config.toml
n_layer = 8
d_model = 256
n_head = 2
n_kv_head = 2
head_dim = 128
d_mlp = 512
vocab_size = 6844
activation = "swiglu"
norm = "rmsnorm"
norm_place = "pre"
norm_eps = 1e-06
positions = "rope"
rope_base = 10000.0
rope_fraction = 1.0
qk_norm = false
attn_scale = 0.0884
bias = "qkv"
tie_embeddings = false
parallel_block = false
init = "normal"
init_std_qkv = 0.0294
init_std_o = 0.00734
init_std_up = 0.0294
init_std_down = 0.00734
optimizer = "adam_atan2"
lr = 0.000978
beta1 = 0.95
beta2 = 0.98
weight_decay = 0.2
lr_head = 0.00633
grad_clip = 0.5
warmup_steps = 390
schedule = "wsd"
decay_fraction = 0.871
decay_shape = "linear"
final_lr_fraction = 0.0
batch_tokens = 32768
seq_len = 512
doc_mask = true
z_loss = 0.0001
train_tokens = 250900000
steps = 7657
dataset = "wikipedia_en"
Each number is 500 + 40 x the weight over its row's rms, rounded and kept within 0 to 999. Layers, rows and columns count from 0. Numbers have three digits each. The size before them is the row's rms in percent of the matrix's.

# down: layer 3 MLP down (transposed), 512x256, rms 0.0469, rows 40-74, columns 0-127
# gate: layer 3 MLP gate, 512x256, rms 0.0515, rows 41-75, columns 0-127
# up: layer 3 MLP up, 512x256, rms 0.0491, rows 41-75, columns 0-127
down40 096:543522502484481466454532497459575476543535512467516477467510454541464527518470509530500492523581535468534478515591598434517460519497517486535575489518518512531458506460483523513505446490541555498551551477546566512523524429527545464501494416550501505467472534530615533516496445507531579491465571509513451518456454520492551473501507475520482476476482507553497541516550491486527533485528
gate41 098:501512546523482441510479512510513502472432502500574479428539522520509474468445453485451528463473478461492483519439538634489513496516473550553567500532532502577524577474496530473490507470497474520479474590535572508525499528439415485479492484451534486517415477473560459531523519521521504575473458515502549476472396491500424467495455566555503540426512469442486496580530555468461475511429
up41 100:446483396458535480474508454511546465518490542518495467487514421479536479532500525492471513533479503492501544520518472437532451588447502512494422499542518516587499441459518430470528518572506542502493497474570530463476546467532510506525545474518476568484549520500512490484499584497500514528499473477511409479481470462504568552503534552469457585538558488516437500448474484492526550545531
down41 101:432473538479502503570500461504455481540452478503573518435476583580456533471573464526542554476545483525508498437481593449530440497414502571438580452479575563441478486489520536568497464544530468461424555491521515493491502496521517502472480541485503508547436540446516443481548503486469509530505480528530486455490530475502528511426533487544483544502597458539457492553451525440480584544471
gate42 102:477479534558495528530554543493527540458553510573476520544506552372506527548462485453487563515458507487457539515524524486501466509561488467508511474537522532479475412542513499523468557569449502476485538483507538503542478542450478520517478473513562516573502523469442506499487499366503533513476561475472498464477459538526458490411493550535536443539551474502456565451501578533447484490576
up42 100:506550465474493458468473521513476450565443504475474536513483436488438456560509507544487496551503479510565547421491495514452548497517494423475521553468487510530515518448520511567526465468508503528475533467486498493528570528479527496512547482533487501494579466490413463556530538523428511575547461359471530511508402442505501570431537482536504480610514428560465537504519533508533513484487
down42 104:498553509489538462458480507560426473497510498465494427463477477539571470476561535521511502484442493456457477553413481529411585497481462446548561578528462487454537561522422505449567453393518509487506518533473512450470521493498472497482502506447485477482535452498604593446447542510457503501521457501552485496492494486446556405560513489531510523521502492397559539546467488453546460477513
gate43 100:455566441488459502525539537422497531520560560544493478477507516612509429487532499565421494533477486523496459483516516459470522525518519508537538489483523573460539411437456482465472529489480517488445492526481457526433529519536484532480528477544547488541535595488467579519499491505454458586459494559512472417465528401456463524520548502502411579474593512492562427459480535582558509557399
up43 101:514477546535518433476558478491486488437450514540580585543466461535495438506472517438480453496471507579478563521477485445488505474590491463522537535475460465525482500495482473477517445587473435516450454495464532571487479473432541477463459511459527469501442512480468459498582463496503466518571550469503496505573567565475489548573538508542490486432521539471482471494526452540477513498486
down43 102:520440536533489506448488530486515560493543572479482471449516511490491487439500479527427488521494516542470492516420515571341497453484560567531507501536529489439481499535460513487591487521543551424527575520470456457461574486517486510472485523544495527523558500507444488495570484474512509494456521568492548499436480464508471521456444475451529625556498469493587529501432502542528468537457
gate44 109:489520517519449549566495468475474457560444556483573549499543473511576476507555483513524520483495551552509506528441425584502512435452491528474507432459588453531540552548464488457375482443448451514467479455542504558506463447476458497468535555515482484481432486496550465512512476444494467569505521561544464568544514427573493453499502517462588505484491557505523534492445444516535528466575
up44 100:472479495497477515478475528509479563525544484534505554527457560510508522516507477594511447526444500415462449539524500453504519483476583447524463524500520497510484516511480578582520505412510527401526556468410573521506573488505507543531460584489514477557507465526443481571384552511513519529454539519497492570402526511465499517458516522482518634550456523450556515458486473469557517552502
down44 100:550531528543452492463490481521458538505507490480466546474483455530472530500439464459425484548553454527486482509420511549556567485500521493469522453468531485489478475502551491435447439475439557470553437493430597593544549468500501501497454494509457516454455578511559543478475516506505494469445460443460511507524567522439459478482531527405488569413507499447469483510479467537461500542538
gate45 100:563440428504458559513549518548558519530514459455499470466499473570418483487474482531546552521528495496525522503472485456519469455562516554526543513581543525472476499479461467528560480465477582448464480418475553582475544456517571525463476430528531453501553483494510508454568532466453547538434474431533469450521469523570482534502539546435500484495518582510518559460539497509487530517534
up45 100:543452432403482473578509541458461491524482555540536462490447514492528521524512522488465509539505398472555516467510486553492517462489480496478531499485438494581594536420556522476500499495559449544530447438430528493528482485541463505506502507520528490560485434492557520488488644488500531541591489467508475546556553506471477472512554527475517445542559451516542516526546433460545585458476
down45 100:473443548515424460472503470527507503487502500498554526521528446481482463499502584494527488443466473573505485585603633555571546594479517492561461535495526473478475481539492463479518512479433502465481481494491499537523468566509486498480500576500464475484491494491533504472516462498467536467427430561554557497542521490509461538492457472425535534447563466508482401511495451420449428474480
gate46 098:502540506469509522539442538475496446547438517535441463510514512488478530481581512466466539527506513505589558482539492535493613466513441496584576454510568435508579458479516520529520509507433520543531429533446476518530542557485454550557502447479495467427457477544579435461449462491499480493501512496553493373525515452471556496486494522459484483451518548475527486498519506467451463527547
up46 103:522496479517470590510542503467516480490495582490511508471502429474439418492512420456547420552496487509456502469427504517414458497524506485532466459527572470590563521515469483526545523523499441464470490535483541498561529463429508550420491543502486520540496482469493453583527567541590472457463532470457472515523479534566505506400436552475526475450477472481543473528525486585581434525509
down46 104:512531475489539499538501531508491383496501458522521457502429411473502570510599470539569481502506466492567454410550515491504515420457470479517533489496552465492489510577498493538496507516442530474527573538527465506454446587450511506504515502503489506408455532597508414491454419482549425492480469493476460406518493486457488433412479514525523448542479540483533485443498537521484515511514
gate47 095:474491565592529499569446566486488431431488506533562525459475521460520469548490429495479477481484500604535455426519489547514504464550426559489452476490524473495539452391453505490474538485440470557490518501559513448547450486450544460551503524486440454459523503460522419443486473469487492450378525508498536472518499485480466439474500549551512497499423496412480508537596495491531541526503
up47 102:546463477510539509559429545450507480462507481475516486510475503500485518507445444477492513480537527549447479480527514505543480479518428504535504502510508472458521505518425535484471550478451502557487493576558468544513542622471514456496483574485508513438535531477494449442509467518519512518563518449504508439543518438520506531454507488577467545374472474447488552509559536510487483477478
down47 098:476447519470515572514466482521519455521471457495518460567562446486394520465542493463498438513524519497499546520659504502564493480493518504553481528553521503486451472497501479518498526506563500447526486500502479486511509474485473443540524481460505516485519480450512441443460547486455571485465556514573496547496535429469500485497508472461468550415494472508506517486493513521511537519555
gate48 094:559481492543491566614508551429537552488470453384450466559520467507453502426522506530497539446531465506485572443531497500529468444474489529524472571533502450461506483454479485566463528490437561500539429500441471521475563542505400514523485518415479567471384546438533505483533525454505463465513485537432574523448499391505540499482502557521441499429465560506515539523485538426486475532530
up48 095:480529464490493499464564488510467514482523497550506575495413533512533462571442525448512519444561382476499447495549507464516460493501489511486439512534425475437450519572498445518501503467561544506439503551522469459456491481532392524479515468518502467545485575470454473549458477431541484438487526455532498562435562503530534518557487473505567552486496444523517588523508502504502443527476
down48 098:521559506547500476469444536586453476503494539507475480526481511478477554546533570515495460481541525490505446568533531502386505511539486463430452455485503581440429520512503475442446500492561438492423377507536430520470520494504593463507489509543524491509487558561495524560461549597456531504493486560470533450489487508515496550540507472514462457493519457517522487517494456528589479535513
gate49 101:506455512454470479543497509539465565515489522507560522479498467489480500575419489525574576447477472471501510533504530518501460517519491498472514527464540430454523543494464455545484501489527501442498536506491528443553580509565508542518495520476585516475547489511583425469546533476424507468558536460500513509435501432509533455522556485458492544560567496508501470537511503462464489473541
up49 104:491456486593469579533544556512524562503546490511517524550504530445492480496489430534500469435506462530467539464452503476513500480467523506471502510558526502539561497508484435496480578471465484511439541523526517468569559483499440491461567543523518504541488476455566491483576543430498493529489560469472437465496519575527490531514501493510502500499469525522561519476504517494534458522500
down49 107:467488463472429540617573542541487498473477560505520523504482438496553564578506444513496522507451501446508495517531474498498534520529445478415519522523511462510595507428431434467510486527523510460533468502496572481524513432541516486534498496464491536479526524495569484476470498523466468489519521495493444553487505526434483494512516472524535546533537497427550474619460482475497537480486
gate50 095:486506560474492413496522605500515516548427457529508538516489507440488487538537488481498531494458539540518449465522513507519503495573470453484470476521450476487488472523561523593517448424550490495512576559454449484506443480459500517538552545461594578502509484453493481442515432473472492505445464466532521491485475459473498582552466504615439592509461537490505437506485512522430434425519
up50 099:450509500453502471497407513442443451446466418380479545527517517470468570478511548523498544539530473459497546548520512567459487508575594508486488449472494591488465528583528540463538517510467487519463422480543505542466485492476463515525453495480522533449541452467530503484577490505426534513537564490527494498528500485521532496466560483465455459417495555481562516473458508593533479462475
down50 101:454527491466520513608461477484497474534483488520460525428542520521464480528490459497523500426520491444485476501454576503490456498514527469483565414478467443442419489582520508462557459509545496482479402547523532534471534536432443463527502470513477517472559494476566536517597517515524478489424496453469462462561470528480405489541548487440483506482533472506536505575469542509525505536527
gate51 100:478461559485498497554490471391486529482480500514452510530525472478493461504449428468502491462453511551520538443482497511449535479485450524357518541485525403517480499548491479468433534468476514485450503421531574560476476474493419481475520437524518516480548458510490488508532501433492528480461417472497449526503496493468522477444510483542511455510558491509554461427438507453552521485541
up51 104:428443526453447482515468511483484508541487496494452472448540414488478522506522439592547462517543493467527532499504516489496396484561405566489493474507533502456448428469497515487456556471481447546486489482491425519471567569561474523592539521435489459512453541538458499476500525510487489496424518522531524470471584545581477461501513463494487485578537537428528506431523490501467468507509
down51 104:519448440533454536476491450542490498485520506468550564429513524470514518527453493515440463517498446471451503541550486444569464465428475492491540515444444503523466481417477410527441533452520501559565530460506522528473503528515477481506481447485487586483543540519493484492577502584519497532463400471549486478508490514510458492511477493559572541523504530483534499547499490460466519527538
gate52 099:498533476441500496550504541486553478496518441509472460490510555466498568466545421469505510450423522473583481503497521468518557551456498507525471481449547463522532482564527408543515413463524513522577490560489553498472512458524440532499479562493541466519505510485577532496464508429519571449453479485448490550478488524479494485459511510492512383516493563480550457408530515478604452608578
up52 099:509527520522497526559482499519498463475459432429520385451493524449569457556517526514522432539485569468481486534504524522541518520500540588490510520405513537597477477533507485476524463486519500521540504464523486488450487521486596472521503455533475420512497489502515545480565496443467461476521486505465513484498539470472505458562447522482542558472539498540464525549492441493468546488520
down52 102:510528468520503470462529481534480476498541493450516569529431519448516496487506550456531532497524492517443460539546552447464587520511508512483553503523453516575483468434483562514508479478488528552556525537571488500529592497514492494531469542462462540482460505450464450480497494513583499491459445523469487546502501498529468436514492557490394465634503490509512464504542553548469531497519
gate53 105:530522564507553450431490494499459504497465468491484462560454542457416539427559574473526475559480448537440534564566547485497531547479520494497512489547504515490508524529512526507518442514519528498464475525485534456477622499477536533486522440485546430468487517447500526425521588451507554482537502501569472504502501445516531592483489549527480503489488460557486424541497480491453544548521
up53 095:484496534517493478529513460493499461495469496520476548584513429524552477461429436555531510415524488432441544470539466476523513468509467536449444488553469455508489487430470468481489493466530491513519544483511525455454483475605522541438536584568579477453576500520512464449474491485494487545494450523462536470506519475512547542646454536489530504576487462487508470473478529435480530507527
down53 097:511492461493491462407475507507442491494583422459524542488463529483558509535580529448513449528480457572548489503452511534434556519489498529508506488511498487468393510557535463511539530542418463507511446516479491505549530507382476533512458431481459503522464539466480521500506556520487465531506453464492471539542461502465469477392517475493521474480474500538504483437479454556519475509463
gate54 099:473525526511426495474544530502534549481531479533548559477520435450488476521497505532522486541538499576616478466440568457498514509495516507432522574412465471557474434535444506476487519509544506519535446464468514508454544503529505546528542544505508515461494506528531515518537449455534497588460503500536479484470531505469437468504493550568436552558534564509482480558542591471466512512511
up54 101:488550477519479473521480467550549535489510533426490576551565519515411514493510495593499463493530474450545454528551482510433558489545522486528523466433497477533501553444488505462558489480439535457493500566491470497490521551461518528540380503509505481488487461446561435553454549544486455558485523536491447517489513583464508516487392492498439508533530523483533555443504481405552517527534
down54 102:507498481517417492394559505478464445492493525474415542557481500542485482463455473505519501472435519478439457541520483490424449550549479546508554516496494429459507529527535527468511532486515546495446474534513495525468518603520495543442500454459520508544489431433500491481496485474444468468425548463455504456461431454478505504509490408485510516447592510436515489455506531452551522562498
gate55 096:550454576494476482520452473473487563475425493553433488467543532529476555539524498480517518485448564528542503480536467547517486474505548513490488487428451424523508493525468458483502524460551491519442473543512489459477473470517514539455524558528546456526514439457489485474506482567508492561434487506521524467499489499548501517513503516503445513576498567446532462489624517568518529544435
up55 095:464549503563483458466522552430533534492502539573535544498465559509486398524553527533465421492455480521451456498513540495491552429450477552498466512482514446530519533502528493506499481471431423482510493539442539467557453439457566434533475500527530555482509615580485496525494431499513444536540511513483467491534504537493467496562432497501504496522476508504436494522490479528482514519534
down55 098:492491498467476479556423488538447487519501493509506553507542499525515537517415472460462521492489490495491536507506525523597460468439524461473485541423494497454528458543502466511501604491552537513433548535501512487482549508507510486440476492585578496509575437426506479550445462578588499487450465585442558480484523494509580506428524468462486534538519478498509498500549513501532565514460
gate56 098:525538515431586469482467446443507498507510491507544497512558525492420527562531514502533493497466484542457479471479538466510523536496478463498509524565471496509503464513494497525447435485483445467395482428488515469492573518530400553469510497603559514557490474536491508504455537512492447469546499542507446572457584467434475499530471531527472531576532460543524467497512536514554464533504
up56 093:549501564491518511506513497477467523501526433489495508531452536554519485439402472458475417602512484523469481471532511459503474496459466494496496518489475432457508412460468523546464449452466528515518468460510559556521517498424541486517468483462432501522518511531510451423514461596522530427436551578468418502544529513510427486534435489544406555523466501469479536471520535476497577496526
down56 098:464440490519490500540464443496485587493477463478475523527487491436573590508504520547497575448547524534492493547506545497537460478554476551550479416517546485447445498518478489535503520494489454416457511494508495418497479503493482563504503546476512483509449528516541542563505517489472484422447492509498532473500514472490483587476530564442564474496494411471584528549479480473509439499477
gate57 095:507419534545500505505478460484506514485496517525547471486541470460531481458436473509477464478519485584509507492410454506516481486475457500482534529550508502498485507498485457462462499516515464589529549564472512588550468526492416483530565500492442572466444563581551445413560439444503475504483513490516513404528461485545528444473547540476467486471457521496524471486533445558505467492498
up57 097:545548478467492566542527517514482566481494512468472478497465507519517468535464538477562554460482494515518498469462450556429517489472541493538532489461503532525481536443496547511577565542472573571483423478459491508516429419509464509521496488508548499439565502440512456547470463539479454557442494542472499489553523584479448436517488479472538468463523477395559467508529549468414525515414
down57 098:590491469462482532490513509487550486496474454492500488468482497476504409471481541442615531484524521434470556527600585519519497541447533452571500491487531513502552499420575475494507542576513585527507462499473476489563451423499501538518472506510512459508516511475529562462491530480543447513426488503505568502529488520451451429495517490486506551451502530423573466555517438453480503528519
gate58 105:609478457462437528510559521479493521526465527502518506523482477469463470466506458534534454464530556576527499385484531514506523532498455475543519476489590515580503441571461436509541524452482503434523450433494563484500510406449529555505496482528547471469540497556475495507521514413478552500511441549502444496522498463497517524480550538485475477459544505535522523434527443553545468539525
up58 107:548500451473466514541523497510558508554463505511552446423508504555473527535462475487478558530548449549480517517546445510501468514502486427559473471519449456548419581491571479444532503494482471508511544418504495454466525488496540477472467509527408475519571504565477501514536521536452443566482503457415513557457439583477459505506531548497580465454489515474464513485417404450524495457531
down58 105:501423538523556472485537488555537433505523492501452495481551544553531517449495549514488549531480455456480464520539458490479559486523494465529457530443486477540452519451507507495531554530476602555562480518538445523483464500467482482497506547496473522490538558470519546434522532513481466533519552487485499488531493522509494406468542441442549520471472460475494478479503458470488475497488
gate59 098:487510481497524454515502455488402527573415525506507421518451421436430495461494496545547586430484423487529577518505519602518466505518435509519532523524516549492545560540516447476519501482502459454445478553413545564528517466420539542548511526456550505494485557440435471477470452465496500376544514435507560389489481447486471529471570563511503494453534503518595524508511515529475454459555
up59 097:474517467480488465508495483516514431429491526436504513468534546510524535512482462508404519496462541515510481433494490481467465519464457479494438504444437524526429494503500504477525464553472522507534504527556525451498537527472515487472425550510535458483464465510517406579514493508592497524475473517510406460481517478535463453494487460450552475408451516434471484464547562478520546539448
down59 095:524551446478473525464494521516491624544455464492527485502515517500503490485535446477517511449495548503483513582480615513599538548510483510503461503514499560448493507521520500510468557487509476485486555558465518616488555453430489506561495450478449491532496525525521528501489476504525468436533488527517519478470521455493456517497509499481519485489485518479567514494551491521447412465530
gate60 097:564479487465588494497548497505492500572529510543542504484563503488446467514492499449456420584484476534574477544483551576492574544484570520537488485512485441499490492512536486498508473470524466483452445470517455503497491510503464524570559556510439534483575419500488458451553535406528513528502509437508538497511491553531486513483453488475499537501481556438502523531487487482475479493547
up60 095:488450505570523525493423535500450458557429579524526457489544422487471506511534464476446558465467561479460532462434484544513480562462444527424541506530436461468518497486568403443517474491486523497551565475459546456487487538521414563508563472493511535519434477473547521481544525439566429470464522520514497499523542497562494415463524467509482521452472546558568488513500527508519478482565
down60 102:552475528530542560394462447466479453503556541519497551510479557499497490544476508513487436565499479504542480489447543524475544473428563505484521583523496461528409539476507476499519403488519462456532473497454563520462491493534496554495508547404526454539524553467512509537509496492515586522565489457535516496517471500503543520506514520484453482534530566538508489478486544558538548436507
gate61 095:468478514460526531563489568481549504544528511564575436451561494501463469457587467539474488525577519464531497459496505474534529493424537534455526487559558501518520528469507493516436495500406451515543472513494537536512538559470499477589516495505466526445447488540487497462529558444449535495527500515441508537532523483515522416460495500538442515487489518520520467520382531534540495562567
up61 099:462552487468528472510487474493452508501541517428568475480526515495502453420488487541488429496565522483526479483468503481536531559554581488512450464527365545557493478501523522514545458482473485519564512508519537540429536517534543513516455483568481464425488613478559517506509465549532458512570469587405536520523476453499518470566533471433464517525507527491545428512485470539469543556479
down61 102:569469476500483522500478478411469548486558524456485563518464474480528529496506555428488457452489507552544448555544485508482438513547548441385517516545446520471460489484518452491479466521486461498483491466561473492399498501522480497399428534532494441459464552448481529515453471480460566504564490515559452508389614515456503475538525485414438527499475503521486505561471521493415532478469
gate62 105:493467503505459496482512564505503433529543566534444422475517535523461548507538512456419496605586441444570534544458495528470568481506477492508491443530527509527539489557480415500495507594503462524515454544553474482504504552521498590492551544507475444487562492531540519477505482482508508474422507513510549473492510521485502461467446480527486479541504558449495435505466419537551535509507
up62 103:515515529489536571534498453450608486432489533500516482442461474466522542447514480532423452551459563527497467473471490486491477494515548562520480504500468510517581495455485535509454451501575518505547531498519503456448544530543511476541463495548448590557512488593472535473519568575520516504520498569524470545568452479525474459537495482544491469593489563542495527552519508448501477537533
down62 107:473524519488541465458568515471533518536518488452481527529483553447476529549464515493493488493474492505545423471608599499533502517453465464501452527504542584483508541498491518545482496471502591478499553473511585565536455462446501487518480446499507461538526468497482518500486549532516549529518427512444427497506424536399450493388472446554484551465493541514521496559549506535483462538548
gate63 098:549528480517529505452581539522521403473552479538510509519495485465489549520437517545547507515512525522451557494454595480534475479523515478485564471504527480513545547546468438524513512552474607455492460492458534505510520425494636491583496429481493505442489466488472525445507537443486567489541493520443552507529506497445535516505518500555428507473531445485518388445542532567535484541505
up63 103:574462549559469499517529493474467465512503451438472485498448464484514451500478474546500505451474501496567496484531491489471519492526483523482457567476500569515491509580540500504500467417584469480469556432465494519438558510494476406503464521479497443527480503474486624447491526585487503486511470445466574524419500556522415517525569551517516473468494485561490558495513493415523506500477
down63 101:503522513533495519550484532539478537560491452508524497455516553442546476509546447495472515441457546505561454479606506464501498580526507542474435591496494523514536510461464568494549490422526468511548552474515483489423499532502429556440474530434495475534528554532535556527489532586531487529513426503470459523451505488543504531463459481576568497542526554501449538517544475417466515564500
gate64 092:650537534473463478492526520459539513503549489537540508556537453562499499542496463516445506540467547487544540439510578480519465520477464508520561479467520520547472482459448543531499532509534524490514479501491456523548447470435531442517463460484595509485451497518511541438531571587487528558498451586492516474520519456497486516513451445504496519475503424521497453450485561543481520502484
up64 099:542482507538535477463516549471491456552564484469447506507446543491505546456515491470492509481556500563459511494551432501536509514499508483524524409512524576436513469533489454441502437518556496534432567540487399553484458503534524500454540498414467508523535530494481532505444520539573459451508477534433496482565480493508411440541502513426557448463482537507464500510521408501537507466557
down64 100:445480556519496496524441533435551487568476533519515498514499496521502485470472520484529477488468415505501572454501537480567497538495514563447579513436512495495507448430445451496510518505459506427461421474475494497518537418471478507508435548575526514495524471477466495491472478551482510502435475525499482553525529512449521482448502583487433459535442563596450443480560463559464514544498
gate65 101:474463485554443553533512528437459496530530486480540481472527563455508488491486437536514544452480447540535507408439508536386448457423525489497474499461559537561503501526530498533471495477462479516451512506507515499481555444523442531455568518454552544474532523624513466450517513578536477513519529532455591488519586520452498480426514452512516427601433579429538550515501472555564566516487
up65 097:531499548466483550487546403483524462566474523450555516450542500483484505530461362513563441460489514414480511551475486500536455484504443440477527517437511481527535524477504473495513500471447475489496469596529513432571478503493468429518458514588541495535496510534500540431603525468506502522453496474505562484439593505541532481478438546518486553517465531480540507559490507470511453546535
down65 099:534507510515481470439552530554480496576533477501553480427532460545526485568407503537503507512528498463492497512465429476525461471476481497460575555479543437523495451438460467565534495501507485500504490512499471428485437485525480530543523474498543545536432483482450524481534446523467454500544470488488524545517538471551465509492498553441537540498483471518493466523501480473510448558529
gate66 110:471455483539450575578469549458515493477527477486496440466528514446479498476553479504523574456415459482510494501493563513476571497515471492463546478540567493504563447432409460512457460488515494478561478478462540436478502448587479537548503535454472486496495499494580484477518466462552551498411567536516498449488500466482557496461466572498482468519430600540530532519584498474512422490519
up66 109:520530442516419497536476494479529448470483437457467432492524537529476497456543564595546520493488464497515541558543554505446555436554487502533488481487462554531519500501481507470529496569463525490601545503466548492447534485482429491532536484374528464466492532504546484447541519438530536523478514552539539477485511485438570534453516534520458447481480522529475506516523566485520473514544
down66 098:478518514488485527532565501411551522517447450463510465529486570524383502549506470559577534505520451584527535538513467439423479488488445506506487489456531533487460507524464557517498501556437483532494501481579464537483487490518551461553463495417468509438489504462533461506500550487520527496524609506531514542525522445508460573515530508566482491472518505520506525543566613465483472503583
gate67 106:552541531489469480474573513491524550478470482469448509477471499420542392554522552493467480517541535566608526429484510473516531521538498485488501552443527458504594473479491466533522578464481498469549480478548507542468558514433515540525523463552504577533564456499483511523536437518478516433496485482448516463440583482470491449460541490511506468478498614459520467478486466552564495556511
up67 099:497439545585513526468551504454551564484509504494562529534542517555501475397533455536492494485511499553566490441576513545489504564521520523549508426523486422519479524533508440446493542534515425480485426485451502461502493465471503539445543513413475510498531521459472479449500498558554519473546511502504524434467535500425466534492578451518536477457484542419472533446509481543515555512512
down67 102:532512549527520519487434523532550521457442579515507499529486537422465461505477466502486437482530529532484480530393542434672507485537516431533541503530485507498485489544541562425550475546503476479476496447544549511481427447511543500539488475472524533490532498565535484512527425475546517534499487482473470457448518488526517505581520490530490507542553456503516459472436560550546441524530
gate68 098:529507491479555489470493562473493541438490519543477511456439533581384477451469522507427525503508520526531512517511536527506463561521424543475565477552489488447547506455449488476524467479497489514528476586466492512500492440513477517509486475495518495556535501451483521462561531555412532445384519554578439471487485498407448518473457522527520502530514451503521487461521532575520531501450
up68 099:495482600478429498513583446481515475504543535502562525517536411519537487480491482561510491508512497464502514512480518519438414444568533401515578488481496518513494512501490474597435555498534545495458460446516529472517496469468511479478531524419526532457438523498493475521480517538510444516539508542494509462568470437536543564543552488523472538478477416470524475490426554421472544493474
down68 095:532560512558506482506571571498522465448559471528445415554507446487517540483558487512480491588539531493526452458532519439448508508541528497487557528434553470537464485514528464514421533459496525484558462488517505530491507453489555495507546480475493539468483552464616484504451579459555492520473522505441541532539491465581532476501528423487502534555516480410480561420457569483529478465544
gate69 098:510559472574477446477493520500511568490467504509497587529511510466449492526545497465477465514509495487518443477483472426518490610506468555491546442531481527474523538395537480529527442529490484574527519511503505526522558530461479472400548528473517440452494565478516542486449438509503507499541534535467464464566522535551555505491488440535469478516549503477484517478521466586548515539522
up69 097:569449438439548558530474479512521480477496533460496478508502520531514522484468532561505487556502439495439544562454543508449522475433511465548533590510510415516529478498497487418487495551491507523496507556491464427536456520435571469564443461508486476476467411444492481479490459475534523524399453538444451448461495484477480514477470535584403523470484491522464456539545484520501526535446
down69 099:538516449480509477529482522416536537511476451537487532524482509539583422527486516421482428516456506495446536501461598475443554521501493449521501442450473486511477475438464488500508537496538554565475471513499504524505501513450465486455475527547566461512493446460461516462568433578516509481440490438421503495438473494515478498432454520499495517453578427472544430489503516479516530532409
gate70 105:550509573536528484472529495502513417534469433519458470444593485504480491445523541411582468591551584513576500476462479518468508513494485517482463437528453580590553568505516511558540462454505527540581485498462482511454510494469496564512535550516523512472477462559472558396476497500565532474552538487480590465477478532546483484543483535498513489484494554483517463490464454509501509544473
up70 103:450497535489463436412434498544511507606502499467468462503518471544486521457554518472586500541540492470427533551501500533513452447534504528478447384571503562538464632539554512509571483565520529451508460481453456507473470504482504515479475532486635529472478511490486507507490555471431455454542495443543476496489498509509491488479441596456512499502495538468563444491452486526435521490465
down70 100:489513504463504517487477547518504476459510455568572500532478488444435500524410470542465516457466468436482511536588509559456487539512531478526493535473495519426501442536511496488514482487521446472448394482523480461492490482461522487469495505536539417504564513500460482479415491503482557537501481495470483468553529420441474552517546476475428501545512449573494556585566523479552497492546
gate71 099:464549471510513591526480491612516459519467455554580481431568545507531473498508524468484507530502483560582479426457488478437524486429385492504539601510498467470453473479549485533558509522543491470440393527508501465504511471482470559499478521524522534523534527503456513488532470581561460514471510452416511457479522476470455495549507401536487458464428495512515411532510469531541503511461
up71 097:513465532484477461470540478530559449460480508495535485500499475479507458502478501495527530483490474518552515435513513546498495549528471550484457477541529515539549559484505445515528476508409487589511496463496537513513439481499503480475500496532496495467573526550459565577529460475476474478516483478479534485453517512448491559445506521494660486438481483458442452566421523479502470527504
down71 098:460506558429478577444490462533521406473487495463482480392596461562481521471481512469449502551552499473502450522442457521564563450530464510443491517474516460486448477471480542542566436486473502580486529528523503521524507499511524482448492492537518478548499464522525549493598461579511576531477501482537501473506522541493407456477493451556516478541413460486522439522518574490606514544488
gate72 100:482492521472443515521439474532518509582451442409505557558525536555538426422446507493527531472517508487449425495481519553511480450465511514495438488482518490541478467559490532521535492533466488472504469519489506444514520516501504556485444440573551518472508529511442509604529502501597511554488552484496526485529489483462549549478509486557505511489513579505568509479499508484531431500580
up72 102:492538505530500463489471471456478489547496485447576545507483404586516505496459503531479509451447561465486506537509524445476484476468527433516462540498466507465536471526505524565543387495555534440507512483417489517482525422459489450493529454514541485505489544382470541557509507458489509444550505404576444523510466545504538576550521505534548531486519500464507469505454601516517459520517
down72 099:475509446507563509533569444434468510489510527517432473457474541452489537515521479486574555425478480496464484503476494502478575456452480459564517427495477520517461496484567542482521474427493481555570522533469572522476472454439513525507513551466526483515474469391415432502457461540425516515462585549541511493495393512497480484488496531513474462504440517431481566510532473518507476453460
gate73 102:515499539475467497502481538507476531474494523505565471529478557443554523582528538490515553522480519571542550515463552551529573527605478488453492497454567538506523573512522451493529455533436434542448488447413491542487476425468456500576523539518482447548496491526510530496450503513457505423489461570485455493443479519461494413474474452505516525512473483500537501456504504550541522531524
up73 102:508474492492486470468465529451405493445421479474467546514442519477559509464514492564537588487417511485509479491544444517493464468561456528526584552497499506471534480493487512488579478558552493473482467488500473483473448502572464477485478506501448533508483554553451526523479464458490483480549552560522494487458445540500509476459550506490525502522477536550548570581463422523505465508503
down73 101:467454501480475519515518520517503497511466553476491549491417439517498490514531518544507483540511499474498384454445421453447515421519431528509559483467520474511542521488496595568505565504418562459539511495518548429480550496508439473525452471484500530529486485493473504511469542450500461535614586552532523505486504507518472515515458509533495533506488498526541561562430517499531509542513
gate74 097:557439441518517393485529498554478489462528495523533491451513502529511521533479534444451569484441469522492448480500487591452481580505511492459512425465444459509551479485451458496566519488513509438512447486525450494491483509517550482480497482452534488470535498539514503511521534528435456475520475507432572441490437469504488488467485478543530511488486524475541518475565537476507454470465
up74 093:507451551547515468530582489469489514509466500541503570516500454489530436464465492467524479531518480500526494505440501441520487583507542523517544528511447502510511472551596452560509440514465467528556483516396475505426510491494453478538573487598483478547467444563449549543475495533519458503556567440480478435489523551526511452560502491482461472502407536514496554540485523501510509581532
down74 095:543471452524520459500517527529552503455558490543561404504544568491557549524504556459444520526489413530504496487468576617519476507511508527466507445474475516498440505551463481504533508508488591476400519515539440459482522577502498471436508458505548436571547456480495492524542531568440553477499506522534481535548492470453524479474482447535474506491471512602498501509524504522432580460540
gate75 105:504488508545522528447502473493578494513479515527516534493451501506439437461568399470547450489394555483541474498496514510479562448545514459499511421443560442507495471437439469531510515503466534459499499526516529526511609449443541526513411493463547500492541563516509463501491546493566521563522504554491457445508441433542388483526543526500397573528464493539489488564542530454553508471556
up75 103:453536526456497534491499545539533461495520560443456521477487518528473442569520444541485455483500464468437542473524456526520543492488436480488523540603518535473506496530568511524527432461540498529512529525542452545492445549568520508483510503493480535451507447440472541504382533495493512537466531419537463524542478517465510609432507549464437439584454559486486537467465431507417457496563